Part of a small language model's weights.
Size: 23 layers, width 128, MLP 512 tanh GELU, vocabulary 1024.
Each number is 128 + 24 x the weight over its row's rms, rounded and kept within 0 to 255. Layers, rows and columns count from 0. The size above them is the row's rms in percent of the matrix's.

# layer 5 attention query, 192x128, rms 0.212, rows 0-52, columns 64-127
size [116 129 117 119 117 116 118 117 110 117 116 118 116 116 129 121 137 130 120 108 123 113 122 111 112 130 119 140 113 121 119 116 121 127  99 119 106 124 134 118 123 112 119 121 118 131 122 113 117 129 129 141 147]
[[124 122 153 126  98 132  81 127 153 124 128 162 107 163 147 115 147 162 114 127 126 116 146 113  92 124 146 146 140 151 141  68 136 158 160  85 154 128 129 119 150  98 157 119 167 134 127 120  91 136 127 152 102 128 149 124 148 113 149  61 165 115 143 152]
 [133 110 181 129 128 127 101 119 168 163  74 126 108 140 107 113 140 139 112 121 131 139 138  63 135 157 116  63 133 104  95 148  68 137 122  93 103 120 140 111 116 124 120 177 128 127 124 123  98 140 121 168 127 137 110 148 152 165 118  90 161 167 125 118]
 [114 130 156 128 171 154 119 118  70 138 132 147 100 130  73 145 101 110 125 172 141 153 103 103 138  90  96 106 151 149 156 173 147 120 125 180 103 121 111 133 170 115 143 144 175 111 104 158  90 104 113 125 114 173 134 122 149 134 132 100 134 170 120  90]
 [123  85  97 116 122 119 134 121 156 112 139 128 129 108 164 170 115 154 150  98 116 139 150  80 120 135 141 125 113 156 126 121 113 211 103 138  74 105 118 153 100 162 149 143 112  68 109 131  76 149 123 119 115 105 153 103 112 153 109 131 155 119 138 147]
 [183 140 158 115 133 156  77 103 130 130 126 134 139 122 167 135 157 154 126 118 110 114 110 146  95 129 116 133 136 121  59 128 142 144 137 115 103 121  99 157 159 122 108  93 128 134 136 109 179 116 123 117 123 125 130 106  95 100 146 151 136 105 110 147]
 [132 100 159 131 111 153 118  76 117 150 113 137 107 112 125 112 156 146  80 108 136 113 131 104 124  82  82  97 116 117 136 121 148  89  79 146 121 111 114 137 112 137 165  98 159 126 145  96 112 132 154 147  88 119 120 132 144 120 110 139 110 157  87 166]
 [104 175 134  91 166 118  99 108 101  86 118 120 121 130 149 157 191 110 122 101 162 141 146 145  87 123 157 148 136 176 125 106 112 115 115 136 107  96 132 164 130 114 141 110  97 142 119 150 119 139 121 109 142 142 136 131 138 132  60 107 118 142  99 109]
 [ 78 125 106 144 136 134 126 123 146 104 126 131 101 151 158 158 166 120 160 124  79 110 115 143 128 138 120 137 154 178 106 105 113  93 111 130 100 116 108 139 135 126 116 144 146 121 153 120  73  84 108 166 133 146 133 110 152 119  97 113 165  81 171 145]
 [ 97 105 154 130 148 168  97 142  84 163 108 136 189 138 194 104 138 151  88 125 119 131 150 110 117 102 149 103 114 129  80 118 145 154 106 162 111 115 119 100 135 108 130 139  91 168 133 135 116 133 123  99 171 150 145 169 148 152 162 111  94 156 143 121]
 [165 122 128 141 137 133  88  81 121 114 142 124 129 110 147 120 108 124 125 161 162 173 120 136 124  71  79 106 114 150 163 141 139 115 122 158 107  99 132 139 184 144 154 120 117 143  89 144  70 103 138 125 138 120 110 154 157 107 120 150 120 133 102  87]
 [150 134  75 185 144  86  81 140 151 125 109 177  99 103 152 119 113 139 139 110 123 121 126 162 153 135 121 142 101 102 139 129 130  70 150  94 167 128 111 120 123 131 133 126 132 152 119 102 158 108 174 123 132 127 102 136 135 144 168 164 119  92 133 145]
 [141 109 111 190 111 143 127 107 129 126 105 114 143 115 146 143 170 131 150 134 111 123 140 134 139 143 130 113 171 108 113 105 134  61 104 144 177  95 128 110 121 127 127 135  57 141 158  87 127 119 107 147 127 142 122 126 166 134  92 131 124 121 179 146]
 [ 78  89 123 131 120 167 169 125  77 117  88 121 135 133 124 105 109 107 130 132 132 155 164 113 101 152 118 128 123 165  51 129 128 134 124 150 117 143 117 171  88  82 167 162 141 136 119 119 102 163 114 159 127 141 114 106 143 149 113 104 130 141 163 131]
 [130 135 120 147  95 162 176 132  90 144 164 113 127 193 110 122 143 114 164 131 121 112 108 163 134 134 110 158 125 121 105 127  99 149 136 135 125 161 107 155 124 147  71 134 117 120 182  90 120 112  78  92 107 153 114  52 102 121 117 133 111  89 159 127]
 [123 130 132  56 126 106 141  72 188 152 111 142  56 174 191 139 165 115 114 152 112 105 110 119 131 120 166 143 105 150 155 160 107 143 126 112 143 119 136  78 115 161 116 119 133 138 132 126 123 107 122 142 112 113 117 147 148 154 131 140 132 199 105 118]
 [113 139 125 126 128 173 142 150 160 143  73 159 132 115 124 151 161 131  79 156 152 133 162 112  91 117  87 100 130 152  94 118 144 134 139 148 111 115 110  88 137  98 157 138 129 188 141 158 115 184  95  81 182 107 125 127 167 118  73 103 123 139 121 125]
 [123 156 115 170 120 120 112 111 189  86 128 137 126 116 112 152 123  98 150 105  98 146 132 199 115 111 156 124 125 140 113  82 104 165 127 139 124 100 136 109 121 113 129 100 108  95 126 124 145 128 128 112 152 124 138 155 190 146 126  97 151 142  72 139]
 [119 131 123  66 124 100 123 142 111 126 124  77 116 113 157 115 178 139 151 118 137  94 122 117 123 173 148 130 107 190 121 114  98 168 118  81 145 119  98 126 128 127  79 136 156 151 149 112 126 151 129 139  81 118 114  83 119 151 162 106 134 128 152 119]
 [113 140 148 117 135 162 138 115 139 143 137 145 113 115 140 188 115 113 111 120 109 111 151 158 105 133 114 171 109 146 148 127 150  98 118 135 102 143 149 103 101  84 157 122 115 117 128 143 107 131 182 165 125 135  81 141 137 113  70 133  91 146  97 157]
 [105 127 107  99 112 133 113 114 126 126 152 119 145  96 149 109 110 106 145 151 104 112 143 106 122 132 135  83 118 135 146 131 120 139 120 155 112 158 126  86 157 120 194 191 166 174 132 147 134 112 151 145 112 134  97 121 117 183 118 145 101 114 135 114]
 [120 110 135 123 144 126 103 110 113 131 166 136 155 143 150 111 176 146 115 149  92 120 123 125  74 146 162 114 107 118 126  95 115 125  94 114  93  94 185  95 179 132 102 140 128 150 119 170 144 104 165 129 109 133 153 130 128 126 133 149 118 109  95 162]
 [111 133 141 121 137 133 105 145 165 117  81 117 157 168 106 170 126 139 126 108 129 147 143 153 103 159 143 124 102 101 122  89 146 111  92 138 115  88 138 167 133  87  96 120 144 135 133 133 106  79 112 118 150 125 149 104 138 173 135 129 123 156 109 127]
 [ 97 151 139 144 121 154 150 124 111 130 144  89 136 123 132  81 102 128 100 116 126 101 109 102 129  96 146 114 146  82 152 124 156 175 115 167 172 106 143 134 170 108 113 122 155 173 142 131  90 136 145 123 127 119 123 137 131 129 111 150  68 102  82 109]
 [128 141 168 153 142 146 173 148 161 118  75 134 118  94 105  81 114 101 121  84 144 105 103 173 173  96 119 124 106 110  81 104 123 144 101 123 125 145 139 119 118 136 132 109 117  84 123  86 131 153 113 144 141 125 131 145 194 130 122 117 163  97  89  99]
 [180 168 129 123 170 152 161 129  89 105 107 126 150 134 152 131 114 128 115 147  93 146 125 141 138  89 118  97 111 104 122 120 123  66 103 127 102 127 145 134  89 109 149 153 108 139 115 118 152 109 144 128 108 107 139 136 127 132 138 159  96 122 117 116]
 [161 154 187 108 146 154 117 109 147  87 104 119 108  78 106 163 117 126 126 159 139 166 133 148 144 101  70 111 139 131 154 122 142 137 176 175 109 131 167 119 178 112 116 141 117 131 103 150 134  81 111 150 147 134 175 152 163 118 122 130 158 146 111 116]
 [110 173 125 135  96  85 106 128 117 155 164  81 158 127 114  97 167 124 137 152 160 123 124 127 153 129 177 144 136 125 137 116 125 151 168  82 142 124 117  81 120 153  94 141 116 163 153 128 166 122 118 155 113 147 141 126  99 108 106 105 174 106 131 115]
 [140 138 139 148 131  75 117 177 160 145  94 107 117 152 141 142 142 126 123  85 113  94 134 119 132 150 159 116 117 147 118 166  79 114 148 114 126 140 103 145 162 158  84 111 136 116 161  92 136 130 142 121 141 144 153 163  95  98 160 156 158 103 119 125]
 [ 91 105 127 124  81 126 121 148 120 137 145 131  98 154 173 115 176 126 154 170 144 102 118 119 130  78 157 134 117 116 121  99 144 143 117 133 155  83 155 112 113 176 120 131 163 147 118 120  99 119 114 119  92 153 126  93 125 120 117 162 114 131 132 177]
 [ 88 162 116 122 148 161 188 114  93 144 150 154 110 128 118 156  89 112 150 148 115 123 126 139 124  95 150 158 130 161 177 136 124 126 122 133 146 158 123 123  76  63 162 126 125 123 167 127 119 159 122  94 166  96 157 140 181 101 127 100 103 153 130 133]
 [151 169 148 132 121 179 100 128 118 102 148 107 132 131 153 139 100 138 120  81  75 151 143 104 167 154  85 101 161  62 121 113 129 163 161 104 154 129 106 147 115 129 108 125 176 126 151 111 100  87 152 103 126 111 140 128  96 132  95 141 122 118 100 102]
 [ 88 131 124 151 117  76 164 171 133 141 116 117 123  72 115 143 122 143 141 146 140 128 135 127 177 149 151 138 120 101 109 115 151 165 133 152 121 133 169 117 109 115 113 118 113  97 105 144 133 108 109 156 157 147 137 100 116 140 146 120 118  97 139 175]
 [120 114 123 138 120 130 120 163 132 119 145 137 159 104 118 117 122 117 116  83  91 106 102 156 126 138 172 120 108  90 109 126 102 183 114 116 144 138 172  78 131 121 115 111 151  95 115 139 184 155 116 130 148 170 120 145  93 130 160 120 149 102 150 138]
 [131 127 152  97 131 131 160  99 129 112 135 125 135 127 175 159 169 147 106 106  87 166 126 115 143 123 110  98 141 128 125 140 147 144 121 136 137 145 137 131 164 154 134 181 132 155 111 154 155 102  62 123 123 116 106 158 161 117 128 116 129 122  86  78]
 [ 89 122 172 108 141 167  97 124 136 152 162 140 127 118 142 176 127 118 157 142 140 144 113 129 103 118 103 105 142 111 142 144 111 108 119 112 129 155 116 115 138 165 148 194 142 171 145 134 104 116 114 149 119 166 140 127 153 100  88 112 140 135 136  70]
 [144 155 109 131 130 123 209 136 149 146 147 148 156  92 135 103 109 122 113 125 115  91 127 122 147 131  90 159 122 154 117 132 118 123 161 111 153 162 146 109  94  84 176 100 105 101  78 150 150 166 153 135 124 135 120 123 125 158 106 116 134 100 170 149]
 [165 113 104 146 113 140 123 120 141 155 142  97 160 110 149 140 103 143 174 165 110  82 145 119 143 114 137  92 158  95 133 137  93 164 138 137 145 135 139 109 103 157 105 114 115 135 122 124 115 131 128 136 129  86 139 111 175 112 118 136 136 128 146 140]
 [164 130 151 131 127 112  98 106 126 127 144 150 106 155 111 150 179 127 153 134 138 141  71 170 171 160 120 129 136 112 162 140 141  81 154 187 127 133 128 167 151 146 145 112 123  89 131 138 143 129 108 124 118 139 158 120  91 114 138 116 131 141 122 126]
 [117 159 148 148 139 136 147 165 173 136 108 142  94 140 117 122 125 101 145 109 167 149 142 131 129 130 149 164 117 132 133 102 126 111 132  89 125 132 147 149 127 162 108 101 126 158 144 153 149 117 141 166 131 168 145 123 110 149  81 154 167  69 133 137]
 [122 142 122 186 129  98 140  94  92 165  92  92 143 129  71 114 147 118 101 140 157 158 132 147 150 120 112 166 115 100  98 167 120 115 118 155 110  90 137 152 158 149 110  90 163 130 111 116 116 100 103  91 143  95 123 135 157 111 130 132 116  90 155 128]
 [172  82 132 158 154 131 149 111 144 117 124 103 197 126  90 103 104  56 117 145 103 107 116 168 133  95 136 104 133  85 125 140 131 136 100 109  68 115 148  90 143 176  80 115 148 128 122 121 151 138 123 159 131  92 136 139 161 147 119 145  96 112 110 130]
 [145 182 110 154 158 114 102 104  91 155 138 136 135  97 133 101 116  88 155 142  54 114  98 141 103 109 163 144 128  70 172 107 136  97 112  85  92 176  87  89 149  91 143 167 145 146 149 115 142 142 131 142 133 102 124 118 142 119 148 126  90 116 106 133]
 [142 173 112 109 148 115 128 140 116 119 141 138 109 131 158  91 128  94 140 114 105 120 127 142 125 119  77 133 135 151 142 148  93 115 159  76 100 135 147 100 129  79 139 128  92 119 162 104 138 158 150 132 183 120 133 137 161 153 130 166 148 137 127  75]
 [170  96 115  95 114  95  98 124 151 179 158 112 134 132 140 143 146 183 171 108  90  86 108 119 142 146 149 155 147  97 146 113 145 126 123 156 153 121 114 133  92 140 103 113 139 100 155 143 153 127 104 115 103 121 125  90 135 128 152 124 116 143 154 107]
 [135 135 103 129 126 100 190 120 149 132 136 185  80  72 102 110  76 122 130 158  89 148 122 111 107 116 146 142 110 116 135 136 139 152 137  98 147 151 153 153 134  98 164 114 134  93  95 138 157 144  87 140 129 123 145 104 136 208 127 116 148 129  97 139]
 [149 101 134 100 141 112 110 181 127  84 153 128 142 126  97 129  82 104 153 102 152 119 120 143 146 146 118 126 138 119 132 100  89 177 129 132 147 159 136 183 107 148 112 133 126 125 126 148 168  78 105  99 147 169  99 109 120 133 144 139 122 153 117  86]
 [129 104 135 145 143 133 133 156 132 145 135 100 108 136  98  99 152 144 100 119 129 155 169 170 147 132 133 130 150 116 116 109  74 207 136 120 102 113 123 110 141 119 115 121 138 101 102 141 155 145 125 129 169 132 141 146 135 114 117  88 122 106 112 149]
 [103 152 121 175 135 115 131 129  94 117 135 176 116 119 148 105  71  94 110 131 116 102 150 160 110 107 141 126 130 152 130 129 138 110 123 100 117 107 130 150 135  69 183 126 127 106 142 108 132 155 160 131 195 129 115 168 138 139 125 136  94 107 140 159]
 [134 137 156 134 153 110 136 153  72 174 121 132 134 128 101  96 107 138 137 161 113 159 114 128  74  82 128 142 125 106 117 132  91  93 129 111 141 176 123 132 149  95 125  92  83 143  98 125 162 133 114 107 162 161 177 151 115  91 165 162 118 129 122 110]
 [132 106 168  84 131 117 132 136 149 106 145 102 166 155 168 127 124 148 110 118 133 141 115 145 110 160 150 122 125 153  96 108  84 104 134 119 130 168 117 134 124 131  79  92 142 110 102 125 121 127  85 137 134 149 147 156 104 155 142 133 144 157 114 111]
 [ 75  85 111 164 113 114 118 170 167 128 150 108 148 131 120  90 134 108 142  94 141 129 107 119 121 135 159 124 125  76 132 115  98 129  98  91 130 103 142 125 127 168 107 130 101 127 119 116 131  93 140 160 120 129  97 122 156 101 152 126 104  71 138 122]
 [127 100  67 131 142 108 137  66 146 174 182  97 104 149 106 147 137 156 126 144 130 101 158 143 150  73 127 131 171 157 141 104  98 121 133 140 107 163 112 147  65 152 123 153  96 110 129 122 135 105 134 139 145 116 122  97 111 105 114 126 113 147 154 159]
 [130 130 176 128 138 182 128 109 111 151 138 147 133 135 102 143 107 119 104 122  92 127 102 129 110 118 141  86 128 124 142 140 113 132 114 112 131 164 121 160 156 110 160 155 123 117 126 119 132 143 167 144 148 143 150 160 165  84  93  94  96 117 112 115]]
# layer 5 attention key, 192x128, rms 0.193, rows 0-51, columns 64-127
size [118 127 134 137 142 126 148 126 122 124 137 158 134 136 174 145 158 163 126 127 143 141 144 153 134 145 130 148 142 147 132 130 136 151 116 130 136 148 144 145 160 148 138 150 136 171 144 135 121 158 134 156]
[[129 140 151 109 158 138 159 133 114 112 116 136 145 163 153 182 147 153 153 151 149 148 138 157 126 139 106  99 130 133 105 174 167 140 147 112 118 170 116 131 137  68 125 113 156 130 132 106 183 131 119 150 135 141 132 108 207 149 103 105 125 169 108 126]
 [123 132 146  89 149 126 116 115 127 123 138 147 130 123 163 113 156 146 124 145 129 126 161 110 152 145 122 122 109 155 119  74 102 117 114 133 146 126 102 128 124 125 116 127 151 147 151 114 114 143 147 150 195 143 119  71 109 139 122 180 123 140 104  83]
 [143 136 194  91 146 114 118 138  82 117 165 169 106 111 166  87 104 134 156 153 137 147 150 156 121 147 115 145 114 100 141 145 107 147 151  88  99 156 168 139 120 117 134 132 170 127  96 126 109 103 166 114 147 153 112 167 111 131 145 187 111 121 139 130]
 [ 86 161 135 126 136 150 175 113 131 132 169 149 110 107 136 180  93 145 161 192 133 162  99  99 149  80 118 135 158  95 144 116 128 105 146 144  86  95 113 156 106 142 106 152 126 139  97 148 113 120 115 144 171 136 117 122 131 106 131 119 124 122 130 139]
 [156 140 104 156 153 127 137  79 110 154  95 139 140 151 138  99 184  79 169  77  98 124 123 101 154 108 102 152 135 105 159 128 105 107 129 109 127 120  88 156 128 101 123 178  94  98 145 104 155 125  99  98 145  87 122 127 162  93 122 111 115  88 118 160]
 [125 133 144 146 103 109 168 142  88 119  98 147 146 138 146 127 101 148 170 172 134 154 143  87 163  98 123 116 127 138 145 109 143  90 133 120 122 124 148 131 131 109 104  57 126 164  78 168 122 114 153 111 135 122 106 128 159 113 134 139  92 111 135 116]
 [158 119 121 140 124 134 146 113 128 137 173 130 154 123 139 116 127 119 133 114 154 104  85  99 124 177 133 133 131 109 146 159 160 140 153 159 139 108 115 126  81  98  83 105  82 146 148  88 130  95 143 155 131 132 134 134 146 181 170 120 129 122 126 134]
 [175 105  86 110 107 122 127  83 110  85 159 165 131 149 152  78 160 130 154 113 113  87 135 130 136 124 139 108 138 146 161 147 147 140 153 127 115 136 119 141 148 145 122 137  84 112 141 100 118 131 107 169  68 155 119 122 120 143 133 124 118 132 100 163]
 [112 157 131 121  99 124 140 153 165  75 131 150 140 129 106 102 125  89 134 121 121  87 129 138 117 146 113 112 105 144 129 152 163 133 125 133  85 149 119  85 143  94 155 144  87 168 115 134 118 148 105 110 188 123 140 132 177 107 165 140 116 170  94 105]
 [163 122 123 194 104 164 115  83 116 108 189  99 126  71 110 151 140 132 130 149 114 144 118 162  96 104 116  84 109 106 145 117  90 133 141 118 128  92 142 130 147 133 149 109 125 160 112  84  99 117 144 114 136 106 144 171 148 106 123 148 153 136 105 170]
 [135 127 123 148 140 104  88 132  95 106 103  99 158 131 116 125 125 103 143  73 131 119 162 165 159 145 138 138 127 139 124 144  83 136 145 128 141 118 143 148 162 128 126 152 112 111 140  85 142 114 109 107  38 127 134 135 104 137 167 167 104 116 142 116]
 [115 127 156 154 155 172 135 130 154  98 125 145 131 107 119 109 140 123 152 132 155 133 140 112 149  95 153 155 146 125 137 135 125  71 160 101  89 102 113 131 132 131 125  97 103 136 143 145 150 140 133  84 144 147 141 103 149  91 131 153 150 122 141 139]
 [ 92 127 160 110 143 145 133  79 132 130 134 157 122 131 165  98 128 151 130 132 121 108 133  78 171 162 138  80 115 129 124 149 156 177 134 120 152 130 110 138 128 105 138 173 154 125 144 110 119 165 167 123 146 126  91 105 129 119 130 168 109 149 118 145]
 [171  73 102 147 120 170 147 109 125 154 118 121 152 117  98 136 136 131 108 107 120 109 159 140 157 122 109  86 136 141 134 124 156 140 124 112 136 148 102 145 141 128 143 178 130  85 167  71 115 143 111 124 142 115 114 143 138 133 130  87 112  99 130 166]
 [137 143 122  93 108  72 143 120 142 140  98  90 100 204 149 100 189  95 128 110 119 117 126 143 162 164  96 112 129 137 135 169 145 149 114 145 132 124 134 116 122 112 104 140 137 110 111 109 121 157 107 171 112 124 125 105 103 122 122 133 144 193  67 126]
 [148 140 128 127 126 109 106 110 135  83  90 132 150 118 121 146 178 152 105  95 120 153 133 163 150 145 127  75 111 136 127 125 161 154 134 116 151 139 145 111 131 137 119 141  84 129 124  67 120 170 153 134 166 110 114 143 153 174  93 124 136 100  91 113]
 [129  94 128 136 139 121  97  85 133 108 141 102 122  95  98 165 159 131 125 123 110 147 153 182 116 173 168 163 122 159 138  85 136 125 104 164 116 103 144 141  92 129  78 141 114 139 144 115 153  99 141 133 119 101 130 129 122 143 114 170 104 106  89 123]
 [125 142 146 150 137 126 140 153 152 167 129 135 103 112 165  96 116 109 129 134 126 143 105  98 143 150 158 134  90 107 131 118 149 156 112 117 155 124  83 118 145 103 138 152 168 153 167  94 180 138 128 147 116 132 115  95 134 102 156  87 121 140 119 132]
 [152 133 141 160 116 134 127 122 116  96 121 122 117 108 145 118 145 110 119 122 126 152 125 130 133 150 132  90 136 113 153 143 160 116 158 109 102 152 119 142 133 107  99 131 125 108  93 151 139 144 163 157 126 132  68 124 121 127  90 136 124  85  82 142]
 [119 119 102 117 113 107 154 159 119 134 185 188 153 116  94 123 153 111 140 125 116 119 110 131 127  89 141 100 116 156 118 152 143 166 128 117 110 145 136 157 121 111 159 179 128 136 130 124 152 168 129 108 157 123  81 117 139 116 138 138 113 169  94 132]
 [ 91 144  72 165 130 123 127 167 116 143 160 115 155 121 112 131 118 141 150 141 116 135  99 142  87  98 129 180 132 121 121 118  67 136  90 145 126 136  93 103 144 150 154 100 108 143 108 126 130 112 146 153 165 183 136  99 139 140 154  89 105 159 132 148]
 [121 141 159 146 106 104 116 150 143 145 104 118 143 115 128 126  58 124 118 142 114 156 139 162 155 128 166 129 136 103 139  98 128 146 145 136 165 107 137 131 168 153 109 130 142 143 112 147 132 102 151 144 162 149 168 121 117 195 140 119  94 126 120 132]
 [127 106  95 128 115 122 130 117 145 118 151  66 159 131 115 125 122 110 121 138 142  51 113 116 108  86 117 160 118 107 123 112 117 145 102 128 165 147 122 107 116 110 145 152 134 164 150 123  82 107 126  92 121 124 120 198 152 147 138  82 146 165 120 128]
 [115 130 145  97 151 107 121 106 116  90 151 105 125 147 127 161 132 162  87 123 126 114 162 141 118 157 175 159 148 123  86 117 118 131 100 141 158 122 125 151 110 167 139 151 112 127 152 133  80 113  97 142 133 132 154 177 124 138 102 145 167 124 129  96]
 [131 104 160 127 154 137 149 158 102 131 138 165 139 126 141 131 130 111 157  84 118 130 150 120 128 100 142 141 138 138 144 124 117  67 146 177 119 107 179 155 106 150 144 150  85 138 183  93 134  92 191 113 155 132 179 121 120 175 153 105 134 135 128 130]
 [130  81 111 166 120  91  64 103 106 121 127 149 112 164 151 160 149 154  98 115  93 127 122 125 107 120 138 105 121 154 141 144 115 179 169 142 136 172 141 113 102 131 106 127 107 109 137 127 142  78 139 143 131 123 188 130 114 138 109 126 150 134 115 118]
 [177 122  70 137 122 113 167 160 156 183 140  96 114 125 115 111 130 122  61  90 151  97 113 143  87 128 147 114 123 152 152 135 124 143  69 109 145 157 115  92 130 100 120 128 101 154 142 105 174 166 105 141 130 101 116 145 113 107  97  96 157 164 127 102]
 [117 127 114 102 132 110 134 127 144 152  57 108 177 174 150 129 157 128 130 101 130 134 131 127 130 119 144 127 146 185 123  87 106 110 127 135  94 112 106 145 141 140 153 149 154 101 198 114  89 106  80 113  68 169 130 111 103 117 129 151 128  92 168 110]
 [149  99  79 134  71 108 153 160 113 110 101  83 132 116 133 108  94 106 150 148 129  70  92 127 119 109  98 133 127 128 123 130 120 150 104 141 120 104 123  91 156 158 151 139 124 119 113  64 105 138  81 139 156 141 113 128 128 132 121  95 136 180 123 150]
 [ 98 117 149 116 111 111 115  83 154  92 108 104 113 163 194 116 166 149  94 131  95 118 137 150 130 161  95 130 121 155 139 168 142 158 148 137 126 148 135 112 117 155  90 122 121  84 137 107 121 140 143 163 137 127 136 172 116 136 115 122 133 117 103 105]
 [148 150 108 107 137 124 124 113 144 129 161 118 182 125 129 132 124 145 141 112 108 112 174  91 144 120 124 171 151 122 128 100 140 149 138 147 175 147 121 127 101 127 114 141 122 117 103 146 114 118 156 128 116 120 148 191 110 114 138 121 142 152  95 158]
 [139 128 119 142  97 140 136 153 126 104 129 136 130  59 127 119  93 145 145 148 145 141 120 117 125 118 158 112 109 114 128 127 115 162 124 119 154 148 119 147  83 144 162 141 117 135 120 152 158  84 104 114 132 136 139 152  88 110 137 147 130 135 160 110]
 [121 121 142 111 148  85 124 131 144 112 124 121 129 103  68 122 127 119 128 103 127 129 101 161  82 118 191 192 130 142  76 112 104 114 133 138 102 139 142 125 116 121 137 172 136  92 104 168 158 141 129 128 120 167  99 163 114 131  93 185 115 110 150  96]
 [137 140 173  64 137 132 123  77  99 117 173 152 106 149  99 151 170 137 112  75 114 134 111 129 141 109  86 146 124 116 117 162 167 147 159 164 105 138 194 142 129 118 149 148  97 146 125 165 148 134 127 147 147 140 121 117 107 131 122 102 106 151 115 147]
 [171 139 113  85 123 101 106  94 106 100 177 190 164 130 151 143 155  82 108 155 155 139 137 161 136 143 148 132 129 135 147 111 140 182 160 131  77 160  97 133 109  94 109 159  95 118  99  99 137 153 128 150 131 135  98 137 165 129 157 149 105 107 106 121]
 [ 92 114 157 139 175 129 132 139 114  58 167 127 106 141  99 121 165 130 118  92 126 136 192 124 147 143 127 100 102 137  81 171 142  96 142 122 158 150 152 147 122 153 131 114 173  95 129 128 121 155 151 132  80 135 133 123  98 150 110 136 169 154 116 117]
 [159 174 151 118 129 115 142 142 134 101 150 137 144 108  92 105 109 144 132 130 127 134 155  96 156  88 107 132 145 139 113 101 127  93 123 105 126 125 105 163 131 138 127 136  87 101  68 147 115 133 120  85 168 125 132 154 138 107 115 150 162 147 155 132]
 [118  93  94 138 188 161 106 111 107 131 146 123 104 113 146 115 125 125 127 146 147 127 112 122 124 155 107 134 117  69 140 131  78 110 150 150 124 132 140  95 157 141 108  87 143 165 126 150 122 105  79 102 133 108 173 117 122 130 136 137 106  88 116 148]
 [126 144 126 134 127 110 137 166 154 142 104 129 133 127 100 153  95 117 151 159 145 149 128 102  93 124 159 119 143 103 135 124 104 139 151 116 137 115 122 181 111 173 135  93 113 114 147 103 128 140 108 162 132 154 139 126  99 140 152 103 152  99 114 155]
 [123 118 137 110  82  94  98 174 114 162 129 127 151 138 128 149 130 137 155 112  76 120 101 109 120 151 113  89 112 155  90 133 120 111  70 110 107 138 168 138 176 146 152 124 127 140  87 161 111  63 120 128 133 106 155 199 134 100 139 136 125 155 155 155]
 [122 130 114 144 141 147 109 134 150 135 128  86 115  84 138 127 113 127 138 173 110 104 111 162  88  71 155 163 186 102 120  89 109  94  68 104 142 150 162 150 123 120 172  87 103 117 120 102 127 111 116 106 180 116 130 140 145 127 111 129 153 130 157 111]
 [137 156 106 144 106 154  96 141 138 116 105 137 124 107 135 131 177  92 154  79 110  74  77 182  92 142 141 169 129 121 122  96 152 137 143 140  89 147 150 103 144 145 108 142 157 163 170 120 138 150 132 148 146 112 146 155 135 126 136 111 102 127 132 108]
 [103 158 136 149 100 145 106 148 116 108 114 119 113 123 120  90 152 114 114 136 136 158 128 146  63 141 127 124 141 134 113 165 111 100 130 112 143  99  88 122  75 112  98 103  90 107 133  90  93 132 118 126 168 148 137 136 162 110 143  98 133 116 141 116]
 [147 160 127 113 137 136 143 157 115 154 132 135 149 158 100 112 118 149 176 127 166  91 106 146 192 137  73 164 126  75 160 121 144  78 145 104 145 148 142 110 142 130 134 123 129 127 100 121 182 154  98 120 127 157 136 123 139 147  99  90 134 133 132  78]
 [ 56 152 116 130 124  96 139 127  91  87 129 111 116 129 100 135 141 173  96 121 120  93  94 128 130 147 127 101 118 162 139 138 128 144 137  99 164 129 156 160 109 177 132 143 162 108 116 123 146 115 133 140 122 132 152 126  86 141 141 148 116 127 121 144]
 [149 135 137  88 115 123 124 121 134 118 154 137 126  66  59 140  87 101 145 172 158 109 111 120 135 165 123 147 151  86  89 117 139 148 120 116 148  91 120 134  95 141 135 109 132  92 105 136 103 128  99  80 159 138 104 139  93 158 125 100 131  98 150 113]
 [ 91 111 145  89 122 115 142 135 138 121 144 104 120 103  81 139 118 138 118 151 110 165 136 142  94 131 160 100 119 133 104  94  97 135  69 116 123 158 119 157  81 140 152 141 118 152 127 176 127 114 124 154 163 140 107 143 133 131 119 114  95 154 140 111]
 [129 123 127 124 148 112 130 138 129  95 133 132 115 116 147 176 159 148 123 132 111 136 149 185 115 111 158 133 135 168 147 177 132 149 118 139 114 129  92 160 151 132 129 134 121 114 143 138 121 124 107 129 103 129 115 139 114 121 198 171 130 117 126 145]
 [104 120 110 117 137 123 152  83 105  98 105 142 106 136  84 167 109 134  94 127 117 126 114 174 112 106 119 108 126 161 144 152  94 147 118 104 156 143 127 153 129 119 149 105 124  90 170  97  88 142  80 132 162 154 147 177  95 134 136 129 108  92 147 143]
 [170 162 147 109 130 120 136 133 168 140 169 171  96 148 121 102 101 125 104 104 141 145 112 116 152  99 152  85 117 129 122 116 144 118 170 149 143 119 135 121 126 107 118 121 117 130 122  92 131 133 121 141 126 130 137 135 100 169 154 147 139  99 108 197]
 [137 118 107  68  83 146 166 151 175 126 168 100 156  99 102 143 103 125 145 144  93 130 112 140 145  97 158 176 137 128 129 139 107 143 109 131 142 112 146 132 128 131 111 102  90 119 102 116 161 118  91 148 133 120  86 155 164 139 118 110 146 137 157  86]
 [154  89 125 124 111 143 154 106 126 122 141 119 131 151  98 130 158 122 149 161 148 132 146 137 159 126 100 106 203 141 136 116  97 104 133 145 118 164 130 189  90 117 102 153 131  95 109 168 111 150 148 161 127 101 123 100 131 142  95 115 116 125 129  93]]